config.yaml
hidden_act: "swiglu"
norm_place: "pre"
attn_scale: 0.186
parallel_block: false
optimizer: "muon_variant"
beta1: 0.9
warmup_steps: 0
schedule: "wsd"
final_lr_fraction: 0.05
Each number is 200 + 40 x the weight over its row's rms, rounded and kept within 0 to 999. Layers, rows and columns count from 0. The size before them is the row's rms in percent of the matrix's.

# layer 9 MLP gate, 320x128, rms 0.229, rows 107-125, columns 0-127
094,198,195,188,174,237,169,240,142,149,231,176,241,212,215,223,254,138,217,205,161,272,161,266,260,228,203,152,286,221,180,271,162,273,194,209,202,192,221,226,177,203,160,116,172,210,163,146,224,115,207,225,125,205,242,264,225,217,247,203,188,213,194,264,221,133,172,212,193,197,209,315,131,206,253,211,213,146,250,217,169,222,278,193,178,183,227,154,259,234,193,171,208,172,189,121,142,242,245,198,231,135,228,182,149,218,241,160,194,213,127,212,157,172,248,169,201,239,211,228,227,194,163,156,166,241,194,183,151
104,228,208,155,153,245,139,230,185,212,184,154,276,163,152,181,176,221,213,191,260,151,187,163,193,206,173,198,150,176,160,247,229,187,177,253,190,183,170,214,229,225,211,188,191,240,220,326,192,103,191,192,190,220,210,198,257,181,136,255,171,187,158,197,201,222,199,184,304,242,227,281,197,213,224,196,218,201,212,273,191,227,166,75,168,196,135,254,199,257,220,257,244,189,258,204,208,155,161,290,179,133,236,226,191,187,202,114,210,200,222,236,153,156,182,239,206,189,203,260,208,233,198,164,242,259,227,238,163
098,230,186,168,203,233,250,124,219,137,235,181,192,230,172,244,235,213,167,204,214,148,146,162,158,202,230,188,231,87,204,225,181,170,233,212,139,200,202,264,187,195,195,245,245,197,236,186,233,195,151,214,190,256,212,209,214,189,251,280,158,146,227,256,238,160,281,234,194,220,214,202,188,205,265,184,242,178,157,157,163,236,176,171,211,255,189,172,162,215,75,237,92,162,211,176,235,225,191,225,235,218,254,223,169,204,125,156,157,169,188,192,156,241,232,226,130,305,189,214,182,212,211,214,225,160,240,112,216
099,185,258,226,206,160,216,234,161,167,247,187,269,102,202,244,192,247,176,214,202,260,213,198,207,251,175,146,234,226,176,167,200,239,230,264,255,216,260,244,206,139,223,195,218,138,146,136,182,178,142,249,173,177,172,200,205,190,236,250,196,164,172,239,217,245,228,197,176,96,214,189,266,179,153,235,186,212,219,243,319,218,227,187,185,166,220,184,233,227,209,202,195,157,245,253,188,227,181,161,157,177,105,205,138,222,263,182,234,205,223,172,289,160,225,266,198,217,195,204,174,207,242,155,251,214,168,228,307
099,160,233,189,259,225,258,226,146,190,242,182,236,180,170,183,226,200,217,177,193,186,214,164,234,221,284,180,189,197,242,183,300,173,260,220,147,244,196,222,273,271,297,276,197,230,147,218,217,175,267,215,147,220,171,191,223,214,194,211,133,136,170,189,199,229,225,263,152,230,241,175,185,229,168,265,192,215,181,139,258,202,189,179,243,247,258,123,184,173,213,202,214,212,244,182,200,175,138,188,248,262,179,175,168,244,217,270,236,101,239,179,224,207,215,246,253,241,189,192,183,241,206,129,145,266,256,170,193
093,225,187,223,185,218,158,197,192,275,275,176,181,230,222,223,238,246,167,267,178,153,275,176,185,158,202,97,146,203,180,144,218,207,217,220,181,258,152,193,193,185,178,215,176,215,216,232,211,205,250,134,221,204,216,209,155,206,230,310,217,227,139,176,228,219,144,152,141,252,256,154,229,226,181,246,155,237,203,222,215,281,163,209,151,223,187,208,267,196,188,195,176,232,136,261,178,198,259,179,188,106,222,232,220,208,180,153,167,201,201,158,216,130,280,196,213,203,237,243,199,231,167,166,294,168,108,201,148
085,253,242,237,162,197,91,214,139,224,201,198,268,269,180,237,210,110,183,216,242,224,187,175,193,192,231,176,163,198,254,137,184,191,281,214,217,183,219,161,146,282,221,247,247,124,175,194,259,170,252,163,194,126,205,202,235,224,145,215,279,188,212,164,227,247,234,183,194,227,128,126,179,229,208,179,206,230,120,223,159,213,211,189,182,224,202,197,265,239,238,258,194,188,213,156,216,160,220,204,118,166,241,227,151,208,268,192,269,162,163,168,186,207,159,205,200,259,248,205,193,250,207,272,192,171,241,251,183
100,224,180,270,193,213,224,204,298,109,157,251,179,195,154,189,182,228,132,218,134,195,227,182,179,207,298,180,200,164,142,206,173,157,168,168,137,218,174,187,106,280,139,235,221,168,210,214,208,212,253,182,208,159,233,216,154,160,202,211,203,193,202,258,237,137,155,198,174,178,140,176,240,222,158,199,160,178,208,144,244,198,229,166,236,186,288,259,157,207,193,199,112,214,149,157,206,198,271,144,220,223,196,154,171,140,199,252,189,261,193,249,288,213,206,227,230,191,290,181,192,157,153,214,215,199,226,184,181
094,231,196,120,152,216,209,143,269,244,252,241,223,231,240,265,138,190,240,194,173,264,247,145,181,200,183,153,284,117,185,228,245,163,207,207,149,196,168,198,219,155,198,178,197,216,158,201,184,256,224,201,207,165,184,232,212,234,291,116,225,257,119,205,186,263,187,174,163,211,214,198,191,227,215,212,242,281,120,239,241,198,205,162,220,193,207,272,209,274,196,265,132,212,179,153,175,185,194,211,242,182,258,135,162,143,219,186,200,196,209,166,129,147,206,220,187,179,166,263,166,135,186,207,267,167,221,174,200
088,213,271,262,223,186,153,218,182,199,225,234,166,248,269,196,146,153,214,248,210,203,225,202,243,179,161,195,147,169,215,176,228,178,271,179,127,282,215,230,223,239,193,86,190,168,159,194,236,130,170,162,243,245,174,189,227,168,205,249,204,242,240,183,312,251,186,241,237,227,169,227,165,194,189,184,230,243,243,176,193,215,152,157,237,191,255,198,265,193,230,131,180,225,177,150,246,180,218,140,206,236,201,196,233,235,213,271,190,228,245,126,168,180,190,202,222,302,165,236,238,238,146,215,216,258,260,259,181
105,209,215,193,221,264,149,219,244,233,229,241,194,135,198,205,273,211,227,225,233,194,187,160,226,193,150,192,274,154,247,212,236,255,152,252,181,241,209,191,289,259,210,204,294,219,194,191,163,200,218,221,196,199,188,172,251,198,147,144,247,266,122,199,155,139,158,165,169,214,276,215,172,211,200,225,193,193,220,346,170,190,232,197,212,164,210,235,196,250,183,237,269,189,145,137,229,192,238,183,223,241,237,249,177,171,180,133,221,211,197,171,194,216,125,196,243,212,159,130,164,247,173,162,245,241,133,154,223
094,187,212,188,239,235,172,202,158,142,204,199,239,214,279,266,289,182,217,174,252,227,118,188,269,206,213,220,129,173,202,157,212,256,225,235,248,241,198,182,234,236,191,176,215,150,143,173,263,196,227,215,217,139,187,149,203,275,229,187,181,253,261,247,220,166,258,246,148,156,197,214,207,143,173,154,193,222,210,199,162,251,197,96,250,228,174,249,182,222,175,164,228,218,198,194,246,214,257,188,144,161,221,182,148,186,219,237,177,100,170,220,186,198,261,146,201,125,182,220,210,216,188,198,257,206,260,144,292
113,181,172,254,192,181,205,202,246,222,237,227,220,190,190,192,194,222,202,218,209,237,186,183,214,242,103,225,189,216,146,161,193,174,230,220,184,136,194,211,116,213,188,131,151,264,274,204,140,222,195,190,156,214,210,156,256,138,198,204,276,133,170,176,224,242,179,121,265,161,195,119,286,188,219,182,110,113,191,214,191,201,228,193,252,168,177,188,185,193,235,173,213,183,248,126,249,235,139,124,222,288,195,210,178,245,174,128,202,199,187,241,219,251,176,193,243,178,252,199,167,166,224,278,141,154,166,192,222
102,148,206,284,157,240,206,176,186,165,179,276,263,103,193,145,189,203,187,254,198,155,250,235,226,201,253,222,150,180,210,249,187,229,185,199,260,190,206,157,158,248,214,194,133,229,144,133,153,198,188,262,187,205,268,212,270,196,211,216,172,233,169,246,230,155,241,229,188,238,177,245,223,142,190,194,202,187,225,160,176,184,157,167,228,150,207,184,255,193,198,205,230,294,105,206,177,190,230,112,142,171,197,109,209,170,152,286,168,291,172,225,210,213,184,185,186,246,212,189,179,248,204,240,195,277,222,227,207
098,233,197,206,278,148,221,215,199,200,253,147,238,245,197,207,228,124,166,268,233,296,199,215,158,182,203,236,269,253,220,175,202,198,202,186,199,200,213,230,180,272,216,162,178,237,221,187,243,328,177,187,211,173,261,172,254,215,214,271,219,181,131,289,206,232,163,177,228,218,143,194,166,127,247,181,153,174,229,198,288,178,266,154,194,211,243,198,168,184,167,146,202,224,166,235,201,189,264,209,309,178,156,200,213,226,161,142,239,231,167,195,232,168,213,240,236,248,195,212,218,252,196,201,210,276,197,199,262
099,236,184,310,201,202,151,218,231,262,156,270,214,186,236,305,189,224,217,199,227,194,223,191,255,150,213,141,196,200,231,206,169,234,244,210,230,207,189,245,205,203,264,218,208,124,151,197,238,237,290,165,185,179,213,178,195,224,242,196,205,150,163,210,237,185,183,205,207,166,231,261,168,195,223,172,177,157,210,237,161,220,194,218,147,216,229,135,153,193,86,256,246,179,183,170,253,205,255,212,194,144,245,137,242,224,216,140,258,198,263,190,209,198,73,191,170,208,232,211,158,157,194,204,204,206,113,278,188
100,215,167,182,195,172,87,231,167,259,241,171,197,210,231,151,169,188,221,217,253,206,220,211,277,242,176,200,274,157,133,205,173,187,235,145,186,153,278,151,224,238,265,152,182,293,188,216,164,218,196,169,148,206,176,179,180,195,196,187,207,178,132,174,195,105,192,224,193,224,195,196,222,162,208,191,144,178,238,173,193,199,174,237,151,218,224,189,178,177,182,214,213,236,188,274,215,179,156,254,194,203,157,269,159,181,132,236,196,149,275,233,212,106,185,235,272,176,84,151,182,264,116,226,211,186,197,209,203
102,132,148,146,182,176,206,177,193,200,258,188,163,142,189,253,150,239,136,230,192,266,181,93,216,151,229,182,153,210,260,176,185,233,245,202,173,218,110,192,230,234,246,225,167,229,201,187,211,138,142,296,238,175,193,188,190,225,348,188,133,267,222,199,214,244,137,256,206,256,206,236,259,219,187,191,170,157,229,202,208,190,203,225,198,142,209,194,190,190,279,183,224,251,217,175,126,195,174,158,184,253,191,237,166,207,205,226,254,156,233,207,187,206,253,288,168,234,185,204,177,190,194,172,154,196,225,245,195
096,181,187,234,281,282,202,212,216,192,155,245,149,178,199,234,222,260,218,141,161,206,211,256,188,221,221,252,171,182,201,158,182,241,232,202,196,239,192,271,245,195,245,224,205,222,180,234,157,177,150,202,305,163,286,214,204,201,191,234,249,182,203,261,222,207,181,134,243,176,119,185,242,203,161,188,233,229,168,180,212,248,226,153,214,172,279,196,215,165,206,168,170,233,168,221,268,281,235,183,189,222,215,256,223,238,166,232,100,176,150,172,209,139,270,235,175,217,153,174,140,192,231,157,304,234,180,130,170
# layer 9 MLP up, 320x128, rms 0.229, rows 107-124, columns 0-127
105,187,215,213,176,222,226,189,226,241,227,182,223,220,238,249,222,151,234,166,211,186,163,170,207,251,179,186,215,212,289,200,214,204,148,195,198,169,229,165,233,161,161,216,138,201,157,159,265,220,207,211,227,157,125,208,228,222,262,198,195,235,163,211,80,191,269,166,167,194,216,264,201,173,179,201,211,193,179,152,152,170,222,278,244,211,148,232,220,290,223,169,207,226,158,236,239,239,212,201,266,173,247,272,175,161,191,179,138,267,99,256,336,166,170,173,159,270,162,251,223,155,197,199,231,214,205,217,171
097,228,229,123,194,226,232,173,258,203,176,246,189,218,215,232,189,287,189,206,176,217,204,169,182,156,212,222,233,132,246,225,182,160,128,226,181,136,225,184,147,150,134,205,245,210,160,209,141,149,218,241,142,228,190,158,257,245,253,200,162,208,217,208,180,168,251,230,152,232,142,176,257,234,288,205,201,258,170,191,136,193,164,219,118,206,182,198,232,262,251,157,267,248,243,177,234,147,263,219,175,188,232,156,210,186,166,152,228,281,268,257,206,164,183,219,134,150,128,166,197,179,216,153,231,209,258,244,202
096,124,232,176,239,216,263,234,207,225,225,140,214,187,199,109,121,192,220,165,174,140,266,226,158,185,234,237,233,220,282,210,191,197,199,203,261,181,198,251,167,231,248,188,181,207,283,228,242,221,208,189,210,181,131,229,250,107,156,227,148,203,181,231,270,214,211,224,236,136,197,204,221,178,169,241,247,158,191,215,259,209,189,126,156,186,160,177,216,188,219,208,187,110,164,170,223,269,165,314,189,146,166,162,197,218,191,233,187,176,160,220,166,186,197,166,268,200,203,262,302,166,197,228,159,211,218,166,162
100,146,262,160,172,281,217,162,164,244,220,201,145,203,200,136,175,199,186,207,166,180,139,141,178,232,203,210,190,186,193,258,191,105,270,186,239,231,177,179,265,164,184,225,185,184,156,190,134,308,209,132,213,179,185,183,143,176,213,271,114,136,210,162,206,206,174,203,243,217,178,191,280,281,175,210,222,212,208,210,247,169,163,228,203,274,203,150,122,171,213,128,137,204,175,156,194,143,210,260,212,151,235,177,216,216,191,224,213,165,228,136,148,187,227,239,172,226,245,275,236,202,192,234,244,160,184,188,157
090,244,168,177,256,243,170,178,157,257,149,205,198,118,235,230,158,220,231,264,204,258,153,111,181,272,262,153,171,204,272,132,221,216,223,192,192,215,266,217,214,155,238,215,151,189,216,217,223,198,157,244,248,163,209,192,208,229,279,177,178,247,225,203,119,150,259,141,175,271,185,160,224,237,220,266,224,254,209,188,211,177,218,260,169,205,218,234,169,204,222,123,199,115,259,192,173,198,197,134,209,154,238,268,190,193,246,174,292,189,230,224,203,170,219,199,192,249,157,162,267,195,180,211,195,244,234,195,246
100,160,318,237,225,151,176,210,152,150,269,231,169,211,196,142,243,239,225,201,182,224,266,210,222,220,214,212,284,158,87,236,275,168,216,251,254,197,184,240,181,193,114,238,251,250,119,211,221,241,140,230,202,233,231,191,166,182,243,228,199,172,223,219,226,242,149,165,250,259,204,277,198,198,318,183,228,228,182,188,162,196,181,184,162,225,207,206,168,193,232,158,187,149,160,240,242,179,188,191,204,203,193,173,142,167,193,242,248,231,232,187,159,182,175,225,255,260,203,160,199,253,186,210,180,140,163,141,183
095,220,270,258,174,157,218,218,182,155,196,162,144,231,139,260,183,165,199,145,301,199,177,199,157,160,237,221,181,206,216,226,242,251,207,239,236,184,189,231,131,218,205,250,159,175,187,198,263,192,218,187,151,161,273,169,172,130,155,139,201,149,216,167,212,268,188,198,215,247,168,177,167,144,228,152,211,239,209,169,152,98,172,230,161,299,250,175,163,213,263,189,221,166,138,213,226,171,232,229,169,140,190,156,112,224,219,142,197,188,220,190,178,213,164,274,194,210,272,248,159,199,165,188,217,190,199,200,117
093,233,170,212,168,83,202,203,150,255,185,241,220,182,145,225,166,148,225,230,98,126,180,213,199,268,201,211,267,209,288,209,206,158,175,166,230,172,193,137,227,229,155,193,150,186,172,200,244,192,198,220,232,230,237,265,189,169,164,193,195,202,235,187,163,104,234,202,181,204,214,187,187,165,166,213,140,214,233,274,151,261,193,250,171,155,242,225,264,243,178,197,191,195,196,207,162,136,274,199,191,166,152,204,157,229,185,182,206,258,251,120,157,135,238,230,225,204,256,169,199,173,118,172,182,260,220,145,248
098,161,208,235,197,205,187,230,148,163,237,229,267,158,168,183,236,191,238,238,201,163,196,146,277,202,207,219,208,229,232,118,217,196,236,267,226,131,232,223,241,144,211,200,243,164,203,234,230,133,215,249,175,158,158,200,207,119,154,216,257,257,226,230,61,160,261,231,210,188,142,197,113,223,256,158,196,125,262,88,215,228,169,209,166,204,215,166,192,149,233,157,202,163,187,186,236,167,237,136,204,204,165,216,191,210,252,240,151,124,196,229,166,202,147,176,174,192,230,235,212,200,205,183,260,171,206,201,194
112,200,152,245,195,221,228,177,169,202,240,235,218,189,277,223,156,242,212,190,157,254,261,245,182,239,220,214,250,277,206,164,270,220,265,216,152,177,201,263,173,226,182,106,157,131,225,231,127,160,133,245,155,174,286,181,213,151,219,135,145,206,216,155,207,218,256,266,215,151,151,172,192,265,183,149,172,180,206,209,205,155,175,247,282,284,188,213,241,235,260,175,229,169,226,223,259,229,214,165,156,250,268,235,171,179,202,216,189,243,232,145,262,235,244,231,244,205,191,218,193,202,252,184,172,213,186,193,184
099,239,181,182,218,204,258,134,180,192,206,235,193,221,190,241,220,157,255,221,262,155,200,214,156,188,247,221,142,172,187,236,227,171,254,236,190,139,182,192,293,208,227,171,235,119,304,181,222,195,279,227,134,171,227,238,207,167,190,250,193,168,285,261,197,132,158,151,195,236,201,223,210,158,149,195,219,194,217,197,166,176,183,234,228,134,224,138,265,236,288,196,234,215,171,182,189,189,252,249,155,107,224,182,174,163,225,172,191,221,206,202,149,178,177,237,258,288,207,256,188,177,263,271,220,214,202,223,145
110,171,259,185,237,223,263,196,137,218,147,170,205,233,203,172,123,160,261,153,180,182,229,200,277,175,155,116,245,205,213,153,200,264,181,252,188,242,248,177,265,149,200,233,214,215,212,199,240,233,245,206,197,256,170,145,149,198,175,219,200,241,199,209,250,192,217,223,299,169,243,218,198,228,146,168,106,268,148,182,198,257,152,209,107,200,161,177,171,233,236,200,246,225,155,181,224,220,246,213,110,217,219,198,172,233,206,223,176,136,134,165,182,199,242,130,195,235,130,230,200,264,183,143,179,152,185,206,208
101,197,197,181,137,210,187,133,214,119,177,250,123,185,186,140,161,234,200,217,163,171,251,196,179,134,204,272,195,167,199,191,168,178,209,178,167,225,192,141,183,189,167,160,246,161,147,258,265,235,191,289,240,259,137,205,213,256,246,226,248,241,231,128,152,229,276,183,191,178,191,195,175,235,259,238,161,209,180,242,179,169,282,193,168,193,190,176,138,187,190,245,190,188,227,156,168,217,179,230,158,270,116,262,250,227,234,197,168,154,285,247,198,216,181,223,234,232,217,190,188,171,198,240,254,128,245,233,265
102,264,217,199,150,205,217,223,168,250,222,134,276,211,262,195,154,248,208,163,251,170,230,228,231,229,270,219,212,192,204,254,111,293,256,213,256,170,228,204,178,239,159,174,199,220,243,230,233,207,102,222,179,237,180,139,267,211,208,129,237,185,151,226,247,204,221,139,244,274,204,210,209,241,211,163,171,198,184,251,169,162,226,114,232,216,165,207,241,133,131,193,231,181,240,208,137,194,297,168,256,181,247,183,188,205,210,174,215,187,119,211,159,194,167,146,203,159,156,258,201,166,201,233,202,194,175,155,198
106,225,163,170,166,198,121,212,170,155,164,257,249,213,207,204,245,258,277,225,283,174,244,204,224,214,195,192,233,239,184,143,177,298,221,205,159,225,167,238,186,188,172,191,118,218,192,225,219,229,113,196,179,253,270,260,238,221,219,162,220,153,220,150,182,238,226,318,178,188,188,231,210,223,194,162,202,180,147,315,214,160,210,221,195,168,192,233,139,165,180,241,160,176,184,251,156,232,189,215,179,220,196,201,181,143,137,176,232,209,236,127,212,174,241,168,155,225,137,221,219,216,265,269,215,188,152,273,208
089,224,118,247,240,115,167,187,243,227,139,186,181,163,244,260,195,155,207,121,271,182,214,210,216,150,181,160,254,235,236,147,180,209,208,208,211,249,260,201,169,205,141,242,212,184,210,235,172,211,212,173,196,217,185,158,138,179,225,262,214,240,159,254,163,172,150,128,235,187,178,181,202,228,157,263,169,125,175,134,221,226,205,230,227,188,156,169,170,260,181,201,170,211,189,170,238,148,251,187,278,213,215,243,326,234,166,264,154,223,187,193,260,286,145,231,240,176,223,214,234,166,215,161,236,209,188,252,166
107,170,120,203,202,200,209,130,182,201,252,261,179,193,193,249,244,183,253,168,144,259,212,159,215,185,289,148,165,191,284,167,303,220,129,228,211,241,183,184,214,207,230,174,184,180,189,229,295,220,184,278,216,220,170,206,230,204,213,151,186,182,233,187,266,210,144,215,250,217,259,191,234,221,160,215,188,144,243,195,243,216,254,228,237,221,195,283,202,225,220,173,219,258,161,259,182,261,245,184,167,143,215,218,189,214,155,207,201,320,251,177,213,182,191,173,179,188,161,134,154,191,184,208,186,212,112,210,271
104,179,233,137,166,180,224,268,162,173,256,222,171,165,199,186,182,214,195,99,248,177,175,162,213,208,240,201,173,269,211,129,191,250,225,221,209,157,186,234,212,117,245,228,217,194,191,206,172,245,202,245,270,243,161,134,214,151,211,168,177,279,174,253,223,187,246,164,247,213,120,202,188,242,164,232,226,236,303,261,253,274,220,169,205,231,212,198,167,158,211,287,143,190,211,200,259,188,238,110,232,261,128,240,268,209,220,231,226,202,204,227,189,249,189,188,176,184,200,230,181,136,176,201,177,227,235,257,156
# layer 9 MLP down (transposed), 320x128, rms 0.272, rows 107-124, columns 0-127
090,273,239,243,189,201,227,230,216,158,175,264,162,162,200,100,212,209,248,249,192,162,267,221,192,211,177,159,198,204,120,151,144,279,181,202,202,160,167,170,141,246,229,260,259,203,187,181,182,273,211,215,210,226,237,183,202,212,235,257,238,130,196,160,256,221,221,129,198,171,242,241,210,189,197,227,283,264,204,171,227,231,193,233,226,138,171,242,221,168,219,215,170,250,137,232,143,169,234,225,287,228,263,157,258,238,144,218,238,261,155,217,229,261,157,157,163,205,204,230,139,190,171,175,140,211,193,202,240
096,169,250,197,210,250,247,228,242,215,257,186,251,163,186,237,170,203,206,135,187,244,211,221,186,132,220,176,265,179,119,257,228,184,149,240,194,251,177,173,254,160,217,188,183,209,191,117,192,162,189,226,219,226,227,206,235,186,235,162,198,189,231,225,207,251,261,143,196,266,168,148,181,230,202,172,194,287,169,250,199,176,191,171,200,141,189,230,192,155,204,259,180,219,225,168,219,150,193,239,236,146,152,177,233,266,216,250,228,198,123,285,203,208,188,115,251,46,205,148,138,197,235,258,194,215,229,200,170
103,186,222,232,166,241,223,258,159,220,255,232,171,159,291,112,178,243,148,198,239,151,195,218,213,169,130,200,166,257,209,233,81,207,245,244,210,277,159,192,157,241,199,294,182,132,191,214,137,183,186,226,158,139,145,175,190,188,255,193,212,183,158,175,180,182,162,194,172,136,204,212,135,183,191,220,178,232,241,163,197,213,124,217,215,206,194,246,203,161,192,225,252,154,206,176,202,178,187,273,172,216,149,194,282,189,211,166,263,154,215,175,238,208,223,209,221,253,206,258,183,117,207,278,176,146,192,183,141
118,176,193,185,196,215,251,193,195,259,232,141,181,181,185,237,243,162,115,198,286,175,210,156,197,222,156,192,196,151,208,279,254,170,291,195,167,245,229,138,226,214,217,231,190,135,207,225,202,190,215,117,247,243,202,253,185,226,191,241,177,178,126,246,214,272,226,205,217,264,208,212,189,259,235,190,227,212,175,306,179,162,168,136,155,192,227,180,211,328,201,238,234,119,174,141,242,149,155,229,293,176,153,172,207,171,195,226,194,195,188,265,213,152,193,252,170,166,189,172,190,197,211,164,225,194,193,229,166
094,196,202,149,207,221,187,182,271,219,219,242,198,212,217,196,214,191,212,139,222,192,272,224,194,250,160,209,258,187,129,224,219,82,257,254,180,98,167,181,169,250,149,288,296,256,278,243,237,217,196,224,258,197,188,196,211,182,176,223,151,195,156,223,228,231,152,131,252,187,190,159,163,147,216,197,240,277,176,181,186,172,167,234,222,269,178,143,164,198,231,213,256,167,120,203,241,166,238,256,125,163,220,209,213,133,166,134,159,206,208,181,161,185,180,201,179,193,189,184,230,192,244,237,221,197,258,181,194
104,186,181,223,87,237,197,239,255,139,252,166,220,205,228,212,209,117,182,259,211,107,270,263,144,64,205,172,238,220,202,257,254,217,175,173,223,213,173,270,210,198,134,202,224,186,213,181,206,197,141,218,228,184,298,202,204,230,198,156,180,195,172,208,182,180,206,189,141,238,176,185,207,140,216,211,273,186,178,166,235,260,196,234,198,219,197,134,173,252,224,191,179,245,238,209,166,179,235,191,171,191,219,141,169,231,170,237,167,209,217,225,277,261,198,170,149,186,151,262,190,249,231,216,274,232,149,164,178
101,179,177,179,263,227,179,170,121,167,246,229,212,251,247,227,161,123,218,192,226,233,271,208,188,167,217,159,137,213,154,167,232,193,222,246,278,187,152,170,176,179,195,194,210,110,216,208,185,183,165,191,122,202,251,176,170,158,206,205,216,224,243,218,151,240,154,177,240,152,125,194,163,230,321,161,199,218,164,175,139,219,198,182,168,226,220,264,160,247,253,212,264,175,190,224,208,204,202,206,197,166,297,265,109,153,212,179,287,221,163,193,226,244,229,238,217,202,202,178,248,247,213,176,250,133,253,213,179
097,196,213,218,202,158,213,205,191,238,263,220,249,176,231,221,192,203,241,178,242,226,162,229,145,316,196,182,211,176,262,213,170,184,189,164,231,48,158,213,198,143,238,265,202,196,243,150,273,170,242,186,216,270,199,237,248,196,208,191,210,244,227,195,176,230,197,194,132,167,178,142,179,183,192,252,217,172,191,243,173,184,203,192,156,273,194,234,202,238,161,176,182,197,238,215,160,145,216,243,160,191,264,263,234,210,127,179,204,247,180,151,181,196,259,224,258,225,204,134,165,141,106,179,262,156,282,207,236
096,211,188,252,175,189,195,210,197,197,160,254,159,251,263,151,208,242,260,166,228,221,270,192,231,127,101,224,166,285,260,150,166,226,230,185,229,188,217,161,164,211,114,123,268,266,195,196,175,214,222,198,236,157,169,254,151,214,171,225,128,186,213,162,165,221,245,162,209,260,207,196,186,164,181,259,215,149,209,184,168,227,214,182,207,215,249,202,261,114,214,210,220,232,220,219,230,200,232,242,184,262,250,221,219,225,134,161,189,280,212,195,175,149,165,227,159,236,206,144,194,136,226,218,77,179,171,195,199
106,193,184,187,221,166,226,88,191,214,204,161,197,202,267,338,194,258,152,185,213,182,197,264,151,164,203,233,273,189,233,233,240,217,166,215,247,245,121,207,130,192,211,153,148,195,238,149,226,181,177,242,213,292,235,144,216,202,155,157,150,209,259,169,198,183,231,231,189,233,186,194,186,241,247,215,135,221,162,168,243,218,245,185,213,227,150,238,245,152,207,281,210,160,213,281,255,217,190,146,147,161,232,181,227,194,179,151,258,191,184,219,254,237,237,198,229,229,206,228,185,246,186,208,261,256,180,143,163
100,177,270,184,237,232,210,294,223,231,172,189,163,125,212,194,242,237,272,196,156,321,199,268,179,203,155,182,122,152,232,183,195,272,236,180,266,227,177,243,267,153,217,189,214,220,189,170,180,234,216,264,195,175,180,236,131,197,206,156,202,211,209,171,160,160,209,189,199,260,211,187,275,181,164,220,146,221,213,184,189,164,224,185,205,79,200,240,149,233,196,208,180,311,120,188,171,235,244,166,173,238,260,179,156,215,166,145,246,263,188,212,191,156,216,205,238,196,203,191,194,142,197,191,174,177,236,239,237
104,187,195,132,192,145,205,235,156,153,182,92,220,204,195,211,284,110,207,232,197,274,243,187,185,196,263,175,199,153,158,197,196,160,183,201,258,223,210,165,265,207,182,204,240,173,150,226,174,178,188,122,254,241,158,243,178,223,264,234,221,231,161,191,243,228,139,200,159,230,206,284,132,196,233,197,197,160,198,215,224,164,206,149,180,207,136,226,198,226,250,188,223,200,168,197,137,165,125,298,185,175,291,122,203,198,190,193,263,149,216,210,151,157,185,183,227,195,195,197,253,180,207,218,268,230,137,263,176
100,96,192,217,203,112,229,145,235,214,164,159,176,238,204,212,206,186,168,155,172,222,151,163,217,258,204,159,252,225,208,179,174,170,134,222,149,207,247,229,266,196,258,169,179,192,229,189,176,217,191,158,211,240,268,153,257,99,153,231,167,171,157,215,264,282,246,228,226,186,226,200,142,207,142,228,242,257,130,210,177,229,207,204,205,198,230,212,233,96,201,247,162,248,210,212,248,214,146,230,192,224,169,247,166,258,164,113,250,213,158,215,276,211,160,204,191,205,282,161,204,219,215,234,222,185,258,195,174
111,199,176,163,183,209,225,181,279,234,251,182,220,173,233,176,217,165,146,157,160,149,225,229,173,210,236,164,228,219,159,167,210,150,180,175,206,314,295,139,224,230,212,222,137,209,210,188,247,153,122,234,253,172,216,145,233,235,191,172,160,269,234,164,237,118,198,181,205,177,216,194,196,195,207,204,109,260,205,174,156,171,222,152,178,224,201,202,209,138,185,274,178,169,180,225,187,228,326,191,181,213,197,126,162,170,195,184,202,170,139,203,261,136,170,183,205,130,227,190,186,155,267,243,199,185,133,143,179
105,162,195,208,254,244,143,221,223,236,125,274,220,188,147,203,198,184,154,199,219,193,219,160,242,253,189,221,188,143,215,184,105,204,209,247,218,155,159,184,142,203,179,219,172,187,119,245,222,147,212,163,104,201,207,215,210,190,190,134,151,200,216,204,192,160,248,181,212,259,275,181,233,289,225,198,255,237,180,176,115,247,174,146,206,120,240,269,232,251,159,160,213,193,184,257,189,164,119,192,207,212,204,221,217,157,148,239,216,91,164,220,145,156,162,212,168,148,212,151,206,202,182,237,194,181,162,174,154
100,167,197,226,173,207,236,193,141,205,237,210,132,168,131,228,187,191,200,157,171,154,182,187,195,193,238,190,228,216,187,223,204,213,214,212,159,221,197,227,264,227,208,206,270,240,187,184,198,250,313,200,249,135,265,210,239,139,143,146,289,154,231,255,174,184,269,150,166,233,205,211,151,164,207,154,200,193,166,226,223,185,222,240,211,101,146,227,273,102,232,199,208,246,212,125,159,180,157,150,212,234,227,173,211,185,244,175,159,192,143,155,187,292,260,176,172,230,139,218,224,219,177,142,223,185,204,285,195
097,164,206,229,133,204,226,217,177,241,207,274,168,220,234,210,251,257,126,287,212,130,190,125,206,197,157,164,171,254,197,235,233,172,210,268,226,139,214,146,241,249,193,289,210,192,190,238,152,156,233,215,150,263,177,254,158,161,244,227,157,181,136,283,184,270,192,218,128,159,182,144,180,197,203,228,207,206,221,242,179,203,256,149,195,221,210,90,150,117,168,219,219,175,180,206,205,187,184,191,190,146,176,203,186,195,209,138,206,208,160,259,223,234,156,174,209,207,222,168,206,239,207,211,200,180,213,80,197
101,245,247,189,222,218,182,171,164,206,214,202,150,242,184,252,210,182,227,194,160,201,183,312,233,258,208,237,244,146,92,224,257,178,244,218,222,158,170,195,189,132,151,172,242,187,222,170,187,199,252,172,211,162,157,170,221,145,199,206,188,211,241,191,204,270,227,217,188,241,166,192,144,155,174,215,193,177,217,189,161,199,195,212,133,246,256,219,128,127,238,220,228,207,170,226,255,194,129,220,229,128,259,202,245,194,147,137,148,151,141,248,265,210,264,148,266,195,223,181,206,157,207,281,186,256,194,123,149